config.toml
intermediate_size = 384
norm_eps = 1e-05
positions = "learned"
qk_norm = false
init_std_up = 0.0951
init_std_down = 0.0951
max_seq_len = 256
doc_mask = true
train_tokens = 97130000
Each number is 128 + 24 x the weight over its row's rms, rounded and kept within 0 to 255. Layers, rows and columns count from 0. Numbers have three digits each. The size before them is the row's rms in percent of the matrix's.

# layer 6 MLP down (transposed), 384x96, rms 0.0952, rows 289-361, columns 0-95
117:110115084137141162090125172143107136147160109133120122151120116140137107128153174086115113111135107068133140158109098097163121124137082118149116126082107109142135151154144137098134136109126144087171146109081136094112125099161178128152141136128148134152143149105120155121114153129118177091
095:086111157124142123115139171121105114140136179164170166112137142136112139126108145121105140103126086108186114139101122147132100169136167181092121114114111086140126124119109131117146094098117118114132137101140123170103117120140115088123120162108134156173143167124099134083149136089099124115
084:112156141135133098059151115122116140090141154115164136139116131151061134167104087123146162111146131126155124131149136130168104119097153162176095106137132082121147116173120118141109118115101126161160137077129135155166137120143128106106129116113163085137158134146128112118153129098116137148
089:149158157160158119114139131102120171125144134122128103076120097169148159162131127129151123121147108157191143150089117158157147135105126096165111140127131086150128099140092111185108144104121106099145170138105089155132100121162134151127132098113146131119135115108146089150126103140099105148
109:085137145147167104115115111107143084111163116167143134140134139142121150115148113127117138120174166096158126184157192122130103099106132141108086137133092173135108127104145159150154116157136153147127169151104063111122100105110110136095155154142109126164145131133124150132132127125123137120
111:139130171084171124154147115150094164102166139093095135130143153128094130096151154118117122087123143122162131087113089077111123132093091138149118088099133086142165089087106111118162093158112108138152146110124113139134142143148150131134144093116125140125128156147162128102124117130099110103
094:129110122098172108145150131112125153180070128165114136141123131093159157142167129150106140136112131126102118147107140163135142052123138115132119154151136137168154107140090140133125149130138133153120114153139100112145133123103085182154154124173161104122138177128148121132142155109166152149
100:152142172141128104140135127133149085145163122121135172163102158131138156158114103150101097162104112120142122125088138093111133121115118121111151149126095165100063142182151075127136172119101132118128127117151158136125162138117161116161117111138124150151139129079100123101112124118123182139
099:114116131123188089140164126174143136093138123143104087110130109133132092106145064136121114152070085116135102165119125160111143153132134139141117096129127140110123091128161127135108121107154130104102108135130098125116140189111175126149093139113119139099125139163138120128118163142145076147
115:059132147118118099140145122127130141113081111151155146163118132062140085125121085125112184129138113174119114149100145118110139103106126080130133149121139148143152115179104160129087146105137111118110105132115095140148149146129125140155151139143155140159153149127138104141108107104166107089
096:144170116112124158112116140120111149149152133090104140118146155092104140140161114151075061137086150123137132072090120150119136146099108133138133138137103139137114083151111106139129098138140152155145144148128145119080066101122116139083139126125139159114109080139158149115140164118106119110
097:164143141163126153110146128102112134152105129129137167084113151129141146153128122136139085092143136111148128166112119160120091140109167127159084096126101148109129190145116149163097119084129123155119129119154127173135098129196137120161158092143152113136134118084146159146156122133135148119
122:167164098147122113089121137108151138148081105136092124156129169136133096142113150166109079105102145130105159105110111128142121101084159152157105117160138083140102160134126104104110152111146112109076125162123146129155115112155133174119103137122131117148109147108127138107150138117104093073
099:121108163130142136120121130142156153082110147114117059124174136168166138134085137142077127156164141115122126117121141114143129136139112134136133113092124105089107115137159105092150117131126137124144111135155129151107127137160163092128145144101126120107081124064108155112086178150087111130
107:104121189127159133155154151183099121102132100121112108152150145106159186118118113120148113107093103153131146087104148146122142149123120137123130091117112136130095075120139099083112096170155115144103150102114124140123163101130144120122116088130110123156125110117166069131140123103112110107
111:124176125170123160099112154138179095129126145154162137123122175087130127125113144155071139149133111132117135173115134078102149107110111103084128109103135118137167146138109143112140122129137131144111112110069134100167095150138149133148135145153122154125153172142111143106098159103132163108
089:153139120138128121083081153137103113146135146143156138091130127119168152116182105120095126137128148119146140142136160168135119103127119103143094118139149102111150147185146125082129132129087133127163126134112119091152089079131108136170156142131106068133173113132111182102119134138148119126
124:140131090142118093139092128087100101131157103126132094126097151117135134130098125106167149122120147109122108190117078115113068116095153105115118166130120160116155173151091170123159147149145140133144102119122157112136111142105193151111158124114101116135159126092142145124103123125134133110
100:131161114097146099133145121098071133122115155150153113139111144100085098111130130125128134059162115133125097149154093134101129112144118144144103153147096166109134160137150108089099115141100125126095153142145167166162127134152124136111130099128121177133140152127128117161145093066138112101
095:110140174203131143125113108118157138146155104143097158167136130111159154102124123103157138152091115111195095101114165111149170136108143079132108133111146127127105101138134111101154151134122111124153159126171114146147122165114147147138146131080116147112123143144098166143111144156131124108
097:142137094130126101136114101160156109116159114105068153136151110149158126097144099152136173109106134134149098077132125142143135093145127170110174097130083149121145109126133089107065117133177126103109129120168113125142095120113104112125147121119144134118154107104124145108099126085091113144
086:154094140168147152160113141163156109113153129118112102140136134150131117086118165149117139163196180131173152118110143131132167120146148147169155122061119135103123129146150108114140075163130111128143114123143171120114147110120118077128156132125116115151103139084124154122143131124139131104
116:104131119094125179131054130146109134153146153131110129089114138168154119141083110131116131149139159099094135157107149116115129178145161165125156128123180152137135127105167130149133123160138141147094129093155162125178166137137099135125108108117113096149107102112121128116092156127099113127
094:162163126148156132135139081146159107114137153175142127168069145127122114104146110157090120124108150122093137126133108123122166088116106168116158183138119144119106128175132153117137119151158130124096097151127148114138098155165109119122117150186114140130160119145157157117164153163132140114
086:163148106186112142097139147092145109135093121082120109068155147118104170085100098124128170118106141121117164094106128109118146118140106130116156112134119138164132123135128070100106141092125140165126130141174142131128126167127131115174119135110148100108163116127094136130138111129092104156
103:127101131121127106118120124141146110116126157129123119131109097132149124162059077144124108137114101146134111127054161117116120112154139158114165087087121128153116145132146094122147106129109137081113131147135122151100097134097153118103184180126118150089182139118123121124126137181134122135
132:134114163133138158116112146092131150151149117151109118142146140174126132110105119124107120131137155104127147095109107084096119116099123161082125114072170091133132158092095121144124119126118064138145114128145118097153132134149105144135116078154164142113137101134171137127107116204149148120
091:121184128137144102157130120110096133115087134162096121141122132117125116147109092150144111153113122110070116079140124122113121095112112130111125135137120105100090136132067133077079122132142104138110127126111113117093092099078101144149112129123108110159103084114092098098090097137148125123
081:121147145134160162157141132113145141138142083128138166134138160133159136127135133121130105156075123139078131149117125138118146121110148093146144158168140143162122134125116133144058081136151155152142092149138121069154152145118101137159149109102131120128178135149099130168140166106079132118
104:134132118143146107134155097138139127164153149156124142161149128165087082110107123135155139151112146165103128087137151108113121130136135082120152156137175152160116089146106165161127180130126109148130165113132157120113122125107089127131130130084172157092162080135141104156109121105133094104
095:159152146161130122060082116122116169156137104097106130118115176151120099162105137164132128146136114108138145105114098130129150124129123104130144088121141121138152141172108152091106130164127107142095150115139069130165161143131134135158156132166111094123138086145147085108146158132105109143
089:135141101148135142121149152083110070140114113108095114139158126149102123076146121174128126160176130138154126117145120105137181137147152114169119118110112173148138160126145122135121123128137077126150068145155080112151152109090116139123157148128123151157143097130111118114133175136115098112
088:125110095148102152111172111106117160140087143161127157101126126138156122112092088141141149145105132113062131139131135090113122143130134136160115105103138123166147081134131100109171161128139106167108155140139124136106133121090174066135121133139140137116134114194137118172110115116113110114
093:105099157104117145120129151101102157122097096148162154123170093107140118127115145112133108081126110109104140140138115101136135122098116119112112126176126083095175121107101141139105100094147082124134117153108084180125146152129149158111134151116120210127146122099150101126126139156117142131
091:129101121146112110105100138098149120108141125116148135084143152136168097133081113136148143116121159119158116140093121124114120119124108154173141099098120134093129124127145077112133121139145155140151192107170160141116139076130148122137175111111109129139118146115077175104133110149086085161
102:094101134162161124135130093131145146121105153136157165144143105150144163151130156158135109140131091161120081130145127149119171136078118166138148136118131166132102124115130136129139107167166136127141121112135157135111176135144123145087146116097158098150101132143090120106188097146100166169
083:111125116131100150129118103138121094139129141139142150149196130110158151169085099153124123168078110105088147130130144135107099129137093129150095144117149127107092184105140118115131121149128091091147118129129122135112137114144152114087065153141125124156189081149144119116133130146152126144
099:094110137132124170132170159122157134134155133121127136135152157158121105118145115109138122137137075182153144108160152158125124135132104129183134100132121120102117125137111083164093114108073146101133147107095055170139161144164107123113137159123122138136153092136134110104102114098125117145
102:085165157124149125123109100139099135169088160146145154106081088130158145150153086143131064150103164164130120142146153140153109133126147105124073106136104166088118139132136129141122157107140121144154170168103143129141126145118127168142111134099151117103147137160096124115112118154145124112
102:122112112135125157148127130142061142151142106119142129132105178101103098117164089101088127111113107135137174124139116104091129131113176123103139148135153132138086153136127147149147136155124132144115121126152157142155130118099123092115115180159156138135134102129176099181132083125091168104
094:113090166118149109091155170126139132118096105142159127133129111122141134120144151167121145078117114132103104198115162152126132097074130173142130142109140143161160078136105146182111134148114151160164123161111133162161114123122118124133139138108117121108166154092134109152106142116130131146
097:133114153135122096105066143110097100114180119101087109145120083129124099110114144159153155099108147122131122123082116160149153120143092130131138124112083132121129144183156111134182123084149114103147150135135139140102130118116086096110129129105114101086111091102129139113099125110090114122
092:140092161121132128070142115124103106116109119154153156095112170148130113090090124140136079158152113160117151128133127106124096156108065110165111089121139142116135134121119152172112148157131115159136134072112164113139096127100160100129113128154164118150130097118138163120133112097116160115
097:152102113166136098142077135175161130127158111095091121122125116129124115125111115160127101173167144114136172101102104124142120129128112114129142141081103166129146140152152110079112133155164109140117158111164144087095124113096135096122140141136128116162144138097076148120135092177129141107
098:121156106100132111121128117099156119110106134129139178147079156111096159185118121148164132119147133104106158148108118151103099146152129090086133152141129134114098116144121114106138121111120103162133167131127150159094106142133117143100064103148157151154137117127119088092098177142107166135
097:079097156188132113120116120088141141134113127106108145114165123115138120126058143150143131144159114147103190142142120115159148082130136138162133160085132134116148128165120071107118113139126116121146170146114136099128114162096162087132110126134103110117132143142106161148132088142128108140
096:130129100139142170056140117111137063136124131119099163138166140124150108124123101118144129099076080116141117128144100110169106152156142115136115138120103129103136136158092137134151125108095122127122128135144159117120110106139177124096079164141140136096115078097161118157160097127144139129
093:091132169156147129137103122083133130098106151120114115115120122161106126104144130115138144124149134134197133082113112122096100144108112079154138146128135127129080128133156125127086059154128116151134165132116179141109107127116123074103155136087081122157115094120134120116154118109113118118
109:139114132088136134077136106128138149097108162133132145104126131142142110143164130164138142141167144163102160151178117144145102089150136152137107133092123148156141145125141120133114173078133128171083153149168086107110117146168127127155130102166166099127175120126157152150121140154149112133
095:187134072105113118114150165129133147177130146099138104134122130122108103137144112137093128133106098107121118128099166122121116136163115104093101112103150109146136146115089161143116140098085155130123110122129129089117113119113120144080142145119119130158178122104128135104132159192182085143
124:099119131127123135130115182197067139128109107123184164142108102165158126119116187107109125125161140129140105125132152117123095085093136143125147145092114143128132135137129152138161133147171099142125134139120141174128101121128128180099154121141113115128118155130114131142134160108084143088
098:152119140074134144146110132131128134158132161157165122166114122163101108135151119120175118176165105107147102115147122112128115087109110141091128132131125145146145164151092156111114148120136099147106101128134115141166140145122069142133140115130140148174177097150126154118072163125110169110
088:145141110135143151135150138139118118120195121108152131173071117127149135160158116116148129153124109112122087153091153140124134124122127085139120145129160142152107109114110193125137112148154139105132100135142175146110193150156133102153106119102136113140102084133134096145148145173116168139
086:139112111158087148154079083130151083117181112112085107132171127107121098133115143161159135134141127097170110116120147110141132115114090149109120147112121169157169139148166093105128091121148089100134159097149156099095093131113106111116108138162147109121120114124137119114107109094130123143
090:138112141191115134149129125129083119137080118100124135111175132148097142137169154167160137127175105142147128083105133106140091146112109136160138085115168126128158115154149137146111089125124129182123158096103109129098147114093135107134127146107177084113126129156122144147126139141104102121
091:135170137105100161108162105139110107088058141093128115119110159101139156158118174101165100141128090111127141159164159170165110157148131125156158095138134119136150150117100162163139152131128127124110158143115156129105106163155120114137129107115117122094141120121130120138172110174127109133
108:106098144114133123098115112163132152124149104124115069147146139161104100135115179142121153110103128172110111154122163195086087166109154124153151120111140145133146104096156158123130115111114142132167126087161099158123151126129119134136151081133163094168130110141138119142144101142123129100
111:118089135107136156143110123166158150104133151129087134148145090153141139178111140099098164125175105140125128110166154127107083127123111144121127136096125077085121139106120087142172152149151153150162153128170180109128138141111089146119115160130134140136099132117122124102128100129078143139
102:118081137103118140150164127148105163100102095186090125158143145158092203137102155130129110078114121131151126116095140089103113137139081087119140108139127111092139126146131150108129112098121123134172147090108112122123141144134152143157125115119119105100145122143174117120148142157147106114
092:134139163137080102118115102147129127105171155076137085093110137130121119127107087174145136128135141149149146151134148163127089117164147161142169127122139149105140119129166086135140124126159109077130108098134111101138112127167134085157138126104139107122108176140085151128153115143088102137
093:118126128156092124124138094124171152123137115133144133151150145123132151130145125123082180174116154177159129152138149111122127118146130144136117114138103148068154167104131120114096162101137151151127158177154134109092137171157111109158111108094125179130180083135123123105138134127134124096
087:123125118149128143101136142122161142151122166097109105121135110168128135122122107120142167130181119145094122093112116126124135143124105157161113122082109151108141176158127091066095122152143145134132138128151140120127158133073175098138148125151105147147127086115096161092117103130117176174
090:106148103139123117093117156120106123132118148103153097139130136195110131132127112133113129112100079158170154114119123147135107143122123165166135083103113097116144140124072115159142148141096145118123133084100115125077116138150147146170109125182128172145145153151103159152155143122113149094
109:122142121124137135103141122119152123110096150056176147123158099159152127143133149165124106115126130125094127130130096095097118059159114146128113146119143153116145141114182141127099083167132129106133118145104129118099146129121119175115159141115152099128121166128127147088185127131126098166
102:096102101083085133149124130128114124089135153150125169107136127133101084084135163113162124092124136150140120126150172155136145135140104142120119114151133127057101134132157132124135122104174129122152150130133096112114139109136101134166138079118097137147156139132152093141198125103135113092
103:122088115097153116168102130119129120111137118092166147129117130151111092118099149113119134117146098116103131086168121194079104152133138124131136173158120122120127129095143132149153139172116160147126151105169113080134124133134133139143142073088123106184149130100113122099108108107093125137
101:101096155137117108130160119104149142168127093125121147123133170128104119152131118136134114125179146092134165145125172139163149120133143126152179130107168099106113103127148135129144140151088135123113095131108079143136121163181155131139137087143111132126093144073117162129162125172097095135
088:124131046164108105098151105127150111109096126133119126129118115121133150140108107122141087145154096150123121148092159125163105124125059110113113142149089143102124149169133125109131154110137066167128142131082159122144144118138157115150129126139164115133175083120109122106147118123100147124
100:112143113129137145160054110119139154130169143140120146144089116152130096131163093123113120120142142089157084130141142115196144135155137134104135119097133179118167123135183134110176139124168139122099123148140133115133101096123141121104136115119074114145145120088139168119134159114136129117
092:140118126093146121154157111150120103109147140101135130138139132129124102149092144152121129147092119137136117147125189121110091094110146115129141116126146109090133101096157147194102165097141144093149099104181142112136141125214140146118125125132093184113138138147148124124143097143104142130
091:098137119090158138124144124145072101143157128160102141136088123153134146136124129138174113098102118147134074110126113145126082177098133123139148136085131110116145122125142140132091125132092129095139154099119152097105151103136147105073127161134091163109156128132077127115102144162166119111
096:108087114087157105080156099105125066115155129122115124121090118123145098153147132151159141100130139100122142122129121112136103179106108142149083132109129129103143154131141129140179108118166117111118132148103108130154154156147105086105135121133094194120126089129151153095111093130114122103
108:120146132158102112138148129150130096099139138136098100183089108145074113118088143134103152113135146102156148118129113122150141181111104162161185105127163134139109149150131093114170115122117160140118134113130142128128123111117123091093151100102130098179104157112116145080115116165126119159
# layer 6 MLP up, 384x96, rms 0.0953, rows 290-361, columns 0-95
093:085121133131111120154142135141112104131119089115128146135082134099148102047143110150089138133089113147094119108118126138126145148132103151174134130126119107120137080135063100158179099110148115140144115176093131115141134121109125164130142157134156147171099109107096156129118139117105119130
097:152112132147157114187163135122086178097153135106158158100093123140136125112122146137095094154114146123151138144161137138135159140134161115108149085144097109157083087088153128120127119139122164083135130156105120152133145145164135123130142144119137152079159111133136116093150168129137098159
088:122109118114093111165166108107112167172105132112108093118109115109076124142171094119132149148121126147108122149110137098171168124135060146146109137141104126141097115106134151148123165159150133109125105158182144148129143115118128149135084115131143121115095158116114117103129173163163104127
099:134105059130155113110121145133083138143122113162145134131125092136109163098148156123101172156150100142098105116142140137166090121112135132144166131173120152125128132096083136129099100117096142162102154122158158139139096142122069143176101120111079118163110122157110132114124139125132127126
110:136155090136061119114158176125131103149157110143131132158112140138140140130126187171146089115131128125084162149102114140137080104114140140153155127133127124154133171108119088098120148123122150106081083131141149140134102131150121184155133093128113144123097139129081140113131122117124104163
082:133130131113152125153119090108110107141131144090116142161120118169086153152083100119111133176192143159120151134127105074112092182181113105124138127093115104132118115134118146122141152140142138122126113117125081134109141123134151118118097121141142139162093150134119089135155147159079157100
106:121084115128099140121101136193165124127083118131122129144139148119165124173130128161130134160155154160123092132105160120091133131070165114176118140156112113159106103099115146141119126103100135109144130108139121144156135110098073156139102119160138152116139122171106146104096124121117142168
102:151130115154098147139135121131134169093105118130133163132103136118119132141133169141088133161144095105155105129126088179147131129126118111120127107125075157086125089108144166106133149089163116182150117067134161127130081111120085123120148162135123163150111147129163106128115105119131160127
106:134106142115127125100122140095151097134104101170130128098125129084154113157148130154149109115127113154125078142137087167158149081135122126161111167147118153148124127103116161097118083085119146120167154164163127066130171117140129125124107145135152162121128139105118101131156138158114079123
097:175198119171123136125137105147091135158094124158107081129114152098117136163172137119108065131144150120099147129105079113132099124116130134146147094131116122108123102129128111167113106142148183154167134138149137105128156154093157139109131139152140137105138106141124149121108118126136081110
098:122176133138139168142089126128167101132098101115184131113159108152141143047129109130136144121119149128132117146112181111133156103084110139103137133117118095141110135121103137150166115105142105133179107121147154121153124100113087117158130143105119108114135092137134101110118098073132145149
110:152147105184076134109138135097132174144124090108071113170095112111114136149154124162095153090107152123123115132106114148166101090103125145163153110183160129095126146124147129121142134136076136114114128179088140112138119127134136105118114146123103132130112127098108110154138133149103123098
098:117151106122155111137172130125100119119122120067161146121156121145130133095181147135152107133172141115090124121112143129157117149110093126171124166150087107107110179097156103120114123105149140114084129128134123107071140096090101145110119162160155147105092090144122130114108123137151140126
103:143136126160162125142121137149151112141122120142112111137149117148140135139137146094148123173067097104062110122085097137133090080106126102112135107109094143142129098133148110125080128138181158106122152163128113132108145166128119145148116147103078148100078123099139146133156138108156107122
112:114158064173074136146133144150113129106125117154168098083149110103130179120099107139091128134120165137150115155084154104135131128107133136122129121148139144150134120132144089120158132103129076120158132131135165103153139102122129161131113149100155090085110124140147116183136143108147150141
103:121145158149132127096131126110143143195149115128105154118109090149120116126107114143171117124102153119118143130153097160084141141149114130097150139150097119111105094119110149098160180154139118129097133116137107132087138086132133144115169116129101120127142107116093173147160191152086105156
130:153112136091151116138106086149095142108138077173125114096109135108148131129129124146173118160072150113111111150170138145167131125156156119116110151121090178104150141138104153154121125124114161142122101104153138131148118134115140144118171158126085149149077122118076172116104141120132136123
098:158126144138157124128160117095124150118166107120088147088123118145092145137161141113128122113130111104146152092166143162147082113110121098123141157146079154172183117130156078086103098143138161081103091157098144109119101136125114103144128119115112138144099125162116159136137144131130111150
099:115111122131173104135140118117151165137126128107127132119124138149188097131120133125109141145159173142127099144158127143122101102149126102134080129134147150121127119098112120140093116131091111162126135107110129109150128120176137181154122167180141176156077113108127090122156165126185095129
099:129118119175117141133069099143132157133144156124093119164167134094123134113111148158126105099112131137075099129133083132155127128103115169070099139156130154170138168144107163126127125117099160094135112109112105150121146138141141144153117149155149138159126183108148148105144129149170121125
098:109150125133109180123107130113135155149125149101121107144092107098096147140108124108161194104145116119119151126146136117141182127134132081125093147103108150158159125126126164126127120094140133141138154090094137104156108079142148145094130124134194117102152075136121121095130156139096122141
101:112117128094114072140121166096128166142134162139120121101143101092152104152150130159100079100139092168102141114117156115144132116164162166114110091156132139154131129185133111115081148144176114148130116153161112097128113114103138120148129141135158109096156158133134124152125155119168119138
099:153162155113094168124162122107137114144135157092128128117104171119135185132165144090109143101148104187112125137103168146149119127112087117127141099117148106104105121118076133134098135107118136098152101126120176140134113085155099131109142140133183111139118160149120142142124116109109172129
101:161144141152144075130123116126136135100151154111118146154106098138112097166116117128107083104148131125147135074072145158111104108155111156123167158099115131106112133175152127115133114125170087129106105111130147119121130105128118181092160156161124119177103133164120160149163130110132129139
106:122136078119096108132108120138163125159143150099096113108105127100090100122110092182086145121117167120132143135123127138151117122149124126122123097178111102092134116181121188131091138125107158168119142098099137130122113103134125136137146127172145143128106121141100151191102142141115156099
107:140142079120075129123139167147117117074119178198145108127153121100140080146145134078112107139130098145119148154133087147130113093142101154127130122161126145114136158149112165107160120110122174097066123103122127140150089104112135149136115152120106144139133106128104130120122130128115128142
101:136135157157117141121177172116117105165156095108144126142147130109131154112171181160085140093128141096135099125067131120153132146104150106136109125111145160120146094121149109144115102115117160108140103109114097118152117111126163132105158130158138137113185140140158113182123130096158112105
100:116138120077126149126097113112105161112127185145148145127127109146121140138091128141133159128126117061140152089144134097100142153144129134109106146106123129119135139160138153110174164129145157167110157122117143158175102116113174134153145152130124102120171136138089131070078141153147121123
110:145136109170106149178160113112078142117147087104103133151113125132116136116131134181153168161085113099134173103130168131102096128156158121129100119121154112097083139167133146136155102121107103138136129118109139087123126129105091127144097130095149113132133136180154123143088144097130115147
101:163120107120101099159148148122156111122108136150143094121143125109136099089101122121098141107125186132099140179155157156150105121126106138159096167170133113126149077129119102145117118112150134084173099125086152124131139113117143123141121139118130169090122119134072099160119145107142136172
098:125166138123143151122161151142136116109119131087143119132143144053132150127119148153102102124148099139129162132081105112101114125174164120096158140152101161133099129132165175132147120128147105119128100138108126155151149146113132104118095084143197110083147102125144127130096096138109140105
099:182144128132107153137123147149123098082153106139159155131142098099112092075121089126144083116168157158114111121103114144140127102102127153116131129128176124155105102130149154089164085121147129117106159138163122100152105145133117110140126110088168088099119143125156143130098160145124144103
090:154132133132108109152097117134101117115178149128129111139118111103115111114110096105117164146154119109169142143133127131070115115107114095182153112132142158086168147182118116117139138104099088118158098124154156114126135118078139167117159157116155131138106118131127076120096125133101166163
103:106103114078080114139129147098111118115124135133135157126157136107143151127104151101132118094139108113144129073150124142134124113136145100124167145104155117105112152118127193154109119122121133122129165158076109132165114100110143141150127122111186073105129133086099143175113154144099154151
096:142146103147096164118106141166104073139120111140140149199156098128150141114161133150111097134121146093124143093137151091117145071110136117139127169152155109104114119112160080139124126095151122108058144143114114128161141149149111141150141102129107114145098107140105101141132143103130142135
079:136111058100134135118119122111140119116125176133108111160129164151143131100146147127093145176137113160120108116110141120104113108182103117101115112108104131128157113133153118106165131135110101138094164139120144134133096140103097117159139103102100145146113144105107126184114185157182159128
091:124140129095148155121157129125122158153107127140117172141107151090107128117107126138117113187153096137152133123133145150122147148129107176150107143164082141138127095106125107096150088154114150118075114121132182117136124151078156133143118122157117099119123094102084155126173140101131100167
115:112114118143139137162089129077126158077158112149154115134109085081153117125092127151171142133081132134118134116078147146106121122151131129120130125142103107117150098094184122138151114104120160110070147140151135139139160151121141128150123109135133135134144158141152120072108093141154117173
099:113109100164115124131185102130121115141130097128112138133141108120144152130184148133136131121088100162116088143161117149166095095115086107109115170145125200130125132115135119160120121154115086119134083101115145154167128094111171112125146116141153135109125120133115140141076111168141104126
087:108089092130169140130101116089122154187117115147171171128125133141141095111115113142107119135112112162127167125131124112112113134130107120158168104118144118100137085107097143152129153130113140109153097157168138098157129100111113145148127154092155111136079096117100156095160175140091123116
101:162121166124127104149097122163092098115081117121136109131137122103148123140159126121136082133142178116082136089127122151189117118155142090166162161127096147124101149130145175156152132136168183071131142143103101146103138142126137125121132128121139124101106117118101124128149156141119158145
093:126148172146134170125136120172195109112110149141094070116076120086126157131150150117129102110143100140128080132128133114111106143127108102113147150133128086155143143133102101112096144105097093101126088115136124135078148118117135133118160152098095158131149134127105151154151094144120131153
115:112134132107127112153119107120126128140158125140120121113118143106125103175146155121101119130153078128109161094165143128175074114129115130109157115135139155167164079145134128089107140147151055178125094126142118103159134149124121141135110129161124145145135141155150091090121117144104076108
098:136083154161141137111135110145129171081093132132089104119124156107104148160140114115143130169145128088118127110130132146143101159149116144130154102130129100097151110173140135115129082098097105136113117159148134121136126124151055143118073119130157106123111168143082129115109113112077149125
100:101147076097147137168073102117153138157115131099113124150154171093122150123110136113148119111122103133131160149157140145135124128092125176149155130098097088129117159152122186139122140117082147118117129146121105089123124101116137140132151129168168127129095150158144171134119165121097118166
101:179150137084118122140156090115116135146128136160126108101126083107110094133092170150142105139117145140131113131114120161123129146121137117159160134129167160121066080123131176107123090129160120136097139165122132138118141147121102128164124111117137104147156122138154093144081179154135080123
090:137175138134093165112142131162089111166124075125157117121128153096148170135082072107105125143103116129126105147142138170137161117136155096107111135124108135140112137143091111138142099086138110096142151113121187087144113156111130148122120093151122127090108099122143127162136114163117137102
110:123162136155114129133102106119166140095116127134152074117142109140100125087113158182146161129067197124082120095144127118129121097118104103148105134165151134167090166117139153120120129097149094134087132135158117175104132137140138126138120128125168138126134125155137092128115131157113128149
096:120126111129100161161164161115127173122119114081128166095103114154130089109101134150104105132148102149135139139147097131173175114131115133103144155127116145143105133134109101106137117105186091174155140154132142134108089153117075124146157121154153108121120128132136140165141154083106085120
108:155138152134128093131124156130105152115140144086097116116148124138112134125126133127149146138101157127148114070110130155125163115174085120111142118091160110182175088119161126095088097127107148119137121146197139126116109079116111124163161120151155115099122116132151155141145158141146100145
088:112145122123151118117099175133151113128130127142185137131164117108147141164121121123092089146157108143149103128127154128155120151156120110097134070155135172088109102083120091116126147128112108133132132133104157126108125096117161151139097159147201118094148148127089129150144168104143141152
092:144096077123129145136124105128122137124137132122148143130140092095158159158126136165120121145107081153090080086118091133130102135129131079131132085121060102137131110124143143133122129149138125083180069146149152141141109153144118149151109128132107121099176087152122129109138112139111126157
089:132109152119125125129110144098158075109116139127131086127118105119124133116140159148125138127129124163101134124201153140111103123122080184108108121109106119145109116167164135099147133141095161120135080093144158159138103111152099131127109158122148110136099166155113117110104134115120058099
094:134107140120078152160128136110116092114119132128101126128171129123120076107147143139159118140161111128128102088143150076127130102120149129148137160127132052097107157126159143097129145125162158161084135125099123136149128155102156142116138167145153098121110166104119145170139180112129129111
092:124126081118148111131122175099105135114107123124164089140125113148129166202092111139125165150113130139137115137105151148150090104160159133123130121140134141138126120158134155140161096127097143140164121152109129134132066144111189148140129082160151118135114155115085130115169133145144131096
097:076134118141150125148112131105151146137168184148103146149088155116140106152090166126127128167184126163122158096123115152136111128123156159122127164125124118155076132131076164136105154132141134135142101132119120125136116134102119147136146172159126167142101098130111110093112114094083154125
105:142124111140075129111120138141163110124100119160145114083120148106146098163102118138131132106150118186121115093079158117136098129097161124136149139123109105138126158139141106117134131121173086115057102117084146112153132171129135158153138151134091138106114139142143157103117143142083155102
096:152109112097100122154126091096082162156124105132107121126126119099147118103139159103130134127138125117115145142105130208087157141088136104136088159148115129071159103137134150104148092127167175134160133170135122105122110117108144143161143122137123125123146145139170145113135092154109150105
097:154114124131105158108098079133139153130116120118185141125093127125127145158129136109146115098092094110081137117144116083120138105166123101143107106142129151151133136162092102174130073110167113119120122127106091095132152118113157125151183140120128186124145129114118129131105113088093136159
090:158116100154168189116161142136097140134118103101111134107112144113144124160128176083082131131144089095101165148132151135091146127144106126128116153093137153168123124164074127145140125115137113176142094147136125134141072106123114082143122129123140095131102114102108138134134099126102152140
102:178144129150149097127167133134151155129142137158167148098105139130146164132163119100110138099088123118130127143104132142120152095156071159113137094131112118092156148137121091141136119161107133074103128149125120103090167119108144092139124121119124167114101104117162105110147121078109173102
085:099109122129093158151117099116107126114127162155120103145120101134147133121159131095139090104181126125103082110113124155137138094100148118135117121073104103136130121121165114184169161114124118089140099106111125109128201096123132102192149123121141127137121144114116145152137124130132175130
108:156134127138124115160169132140124169083153123154146109074144100143113128158132116105136132119141144136139088137119115149138124114161134113159158081113070105153138141105092117082158140102136124131127110151160144110084129103088122147118106113130156164115146109159107159159117149096131193122
110:127152126115095098182166132144128144126102167133100086109119120128098135136102166145152131128117138184123127078140133166140124107103130120094086107145164114119101114106140135116157160102149090126112130173128154122109114090146176151121116079128120113137154110193119108153113115130128138142
097:144178118176164101119124165117150090126133158130123091149132135119152145082098100134073109131134157113159120166135138117128144140135120111111184118120111138176092117152115107143105073120117137144130128130098123103140111118112143137139142181131182179096157141109131114131095128110112118133
095:138103098149091115144121120152123164106086140143126128133123145138122160115104138104107139135088135123107103117142111131087116136129122107114093100117124179166105125096105089076105119114139110106126110169148166142197105119139145152117123189134105173097144151154152108135129163142148156108
097:121149125130120123095159130161092121136127138139196114166139089124128120052147099154116140164103143076168163125143101089110111136129119095110158190148119131153148108143168112136138113125120139123116118137139136122126114142178136117131139113117089130125122153122095144131085123165097106123
092:099142129092148077128094121160109128142109104130143086072116117127104125102164125121143119139136109141135173130105154154137098172158105179113147142163112125139155127155153109103090137148157143151117134140146152105154097114115061115155144154143150134118105104141144077125127120159111160115
099:162154100108117090141163090167067106145131147146125133145113133087103104125145131158146112171089168126125094097170149125127088108141132134093099153124123150108125127112132139139141154125144119150130122094121111084158130125147161133104093140150107146121162140173145163141072150124137147148
090:160162128178169141131109091098132091144121123135125141152094115120117151110100168146138150107165094124123119090157110126102112126138213133100119132096130124173120167099182142136118103118106112112127160143125173085113147128119118121130131099090138142104138136142099146138099131116147108132
089:168129139117100098115178118130125132146103149098135122102073133125110125139088128094142096133138188116117158137155158131147125093123064123078133114131152110135108131118130115135142144123168100142148128120102102128130146139091133128133148148107134136094152108160165148114118136071186124170
106:164134110143143125132152101112179140150098109142113102137130146083127160112156132146127170123158120119124139111102096081172139148144102204144149110119136078137115168124126120099152123112127127153134127154125132167069146099124144102116122123097152120147093131178137118111104096135139140154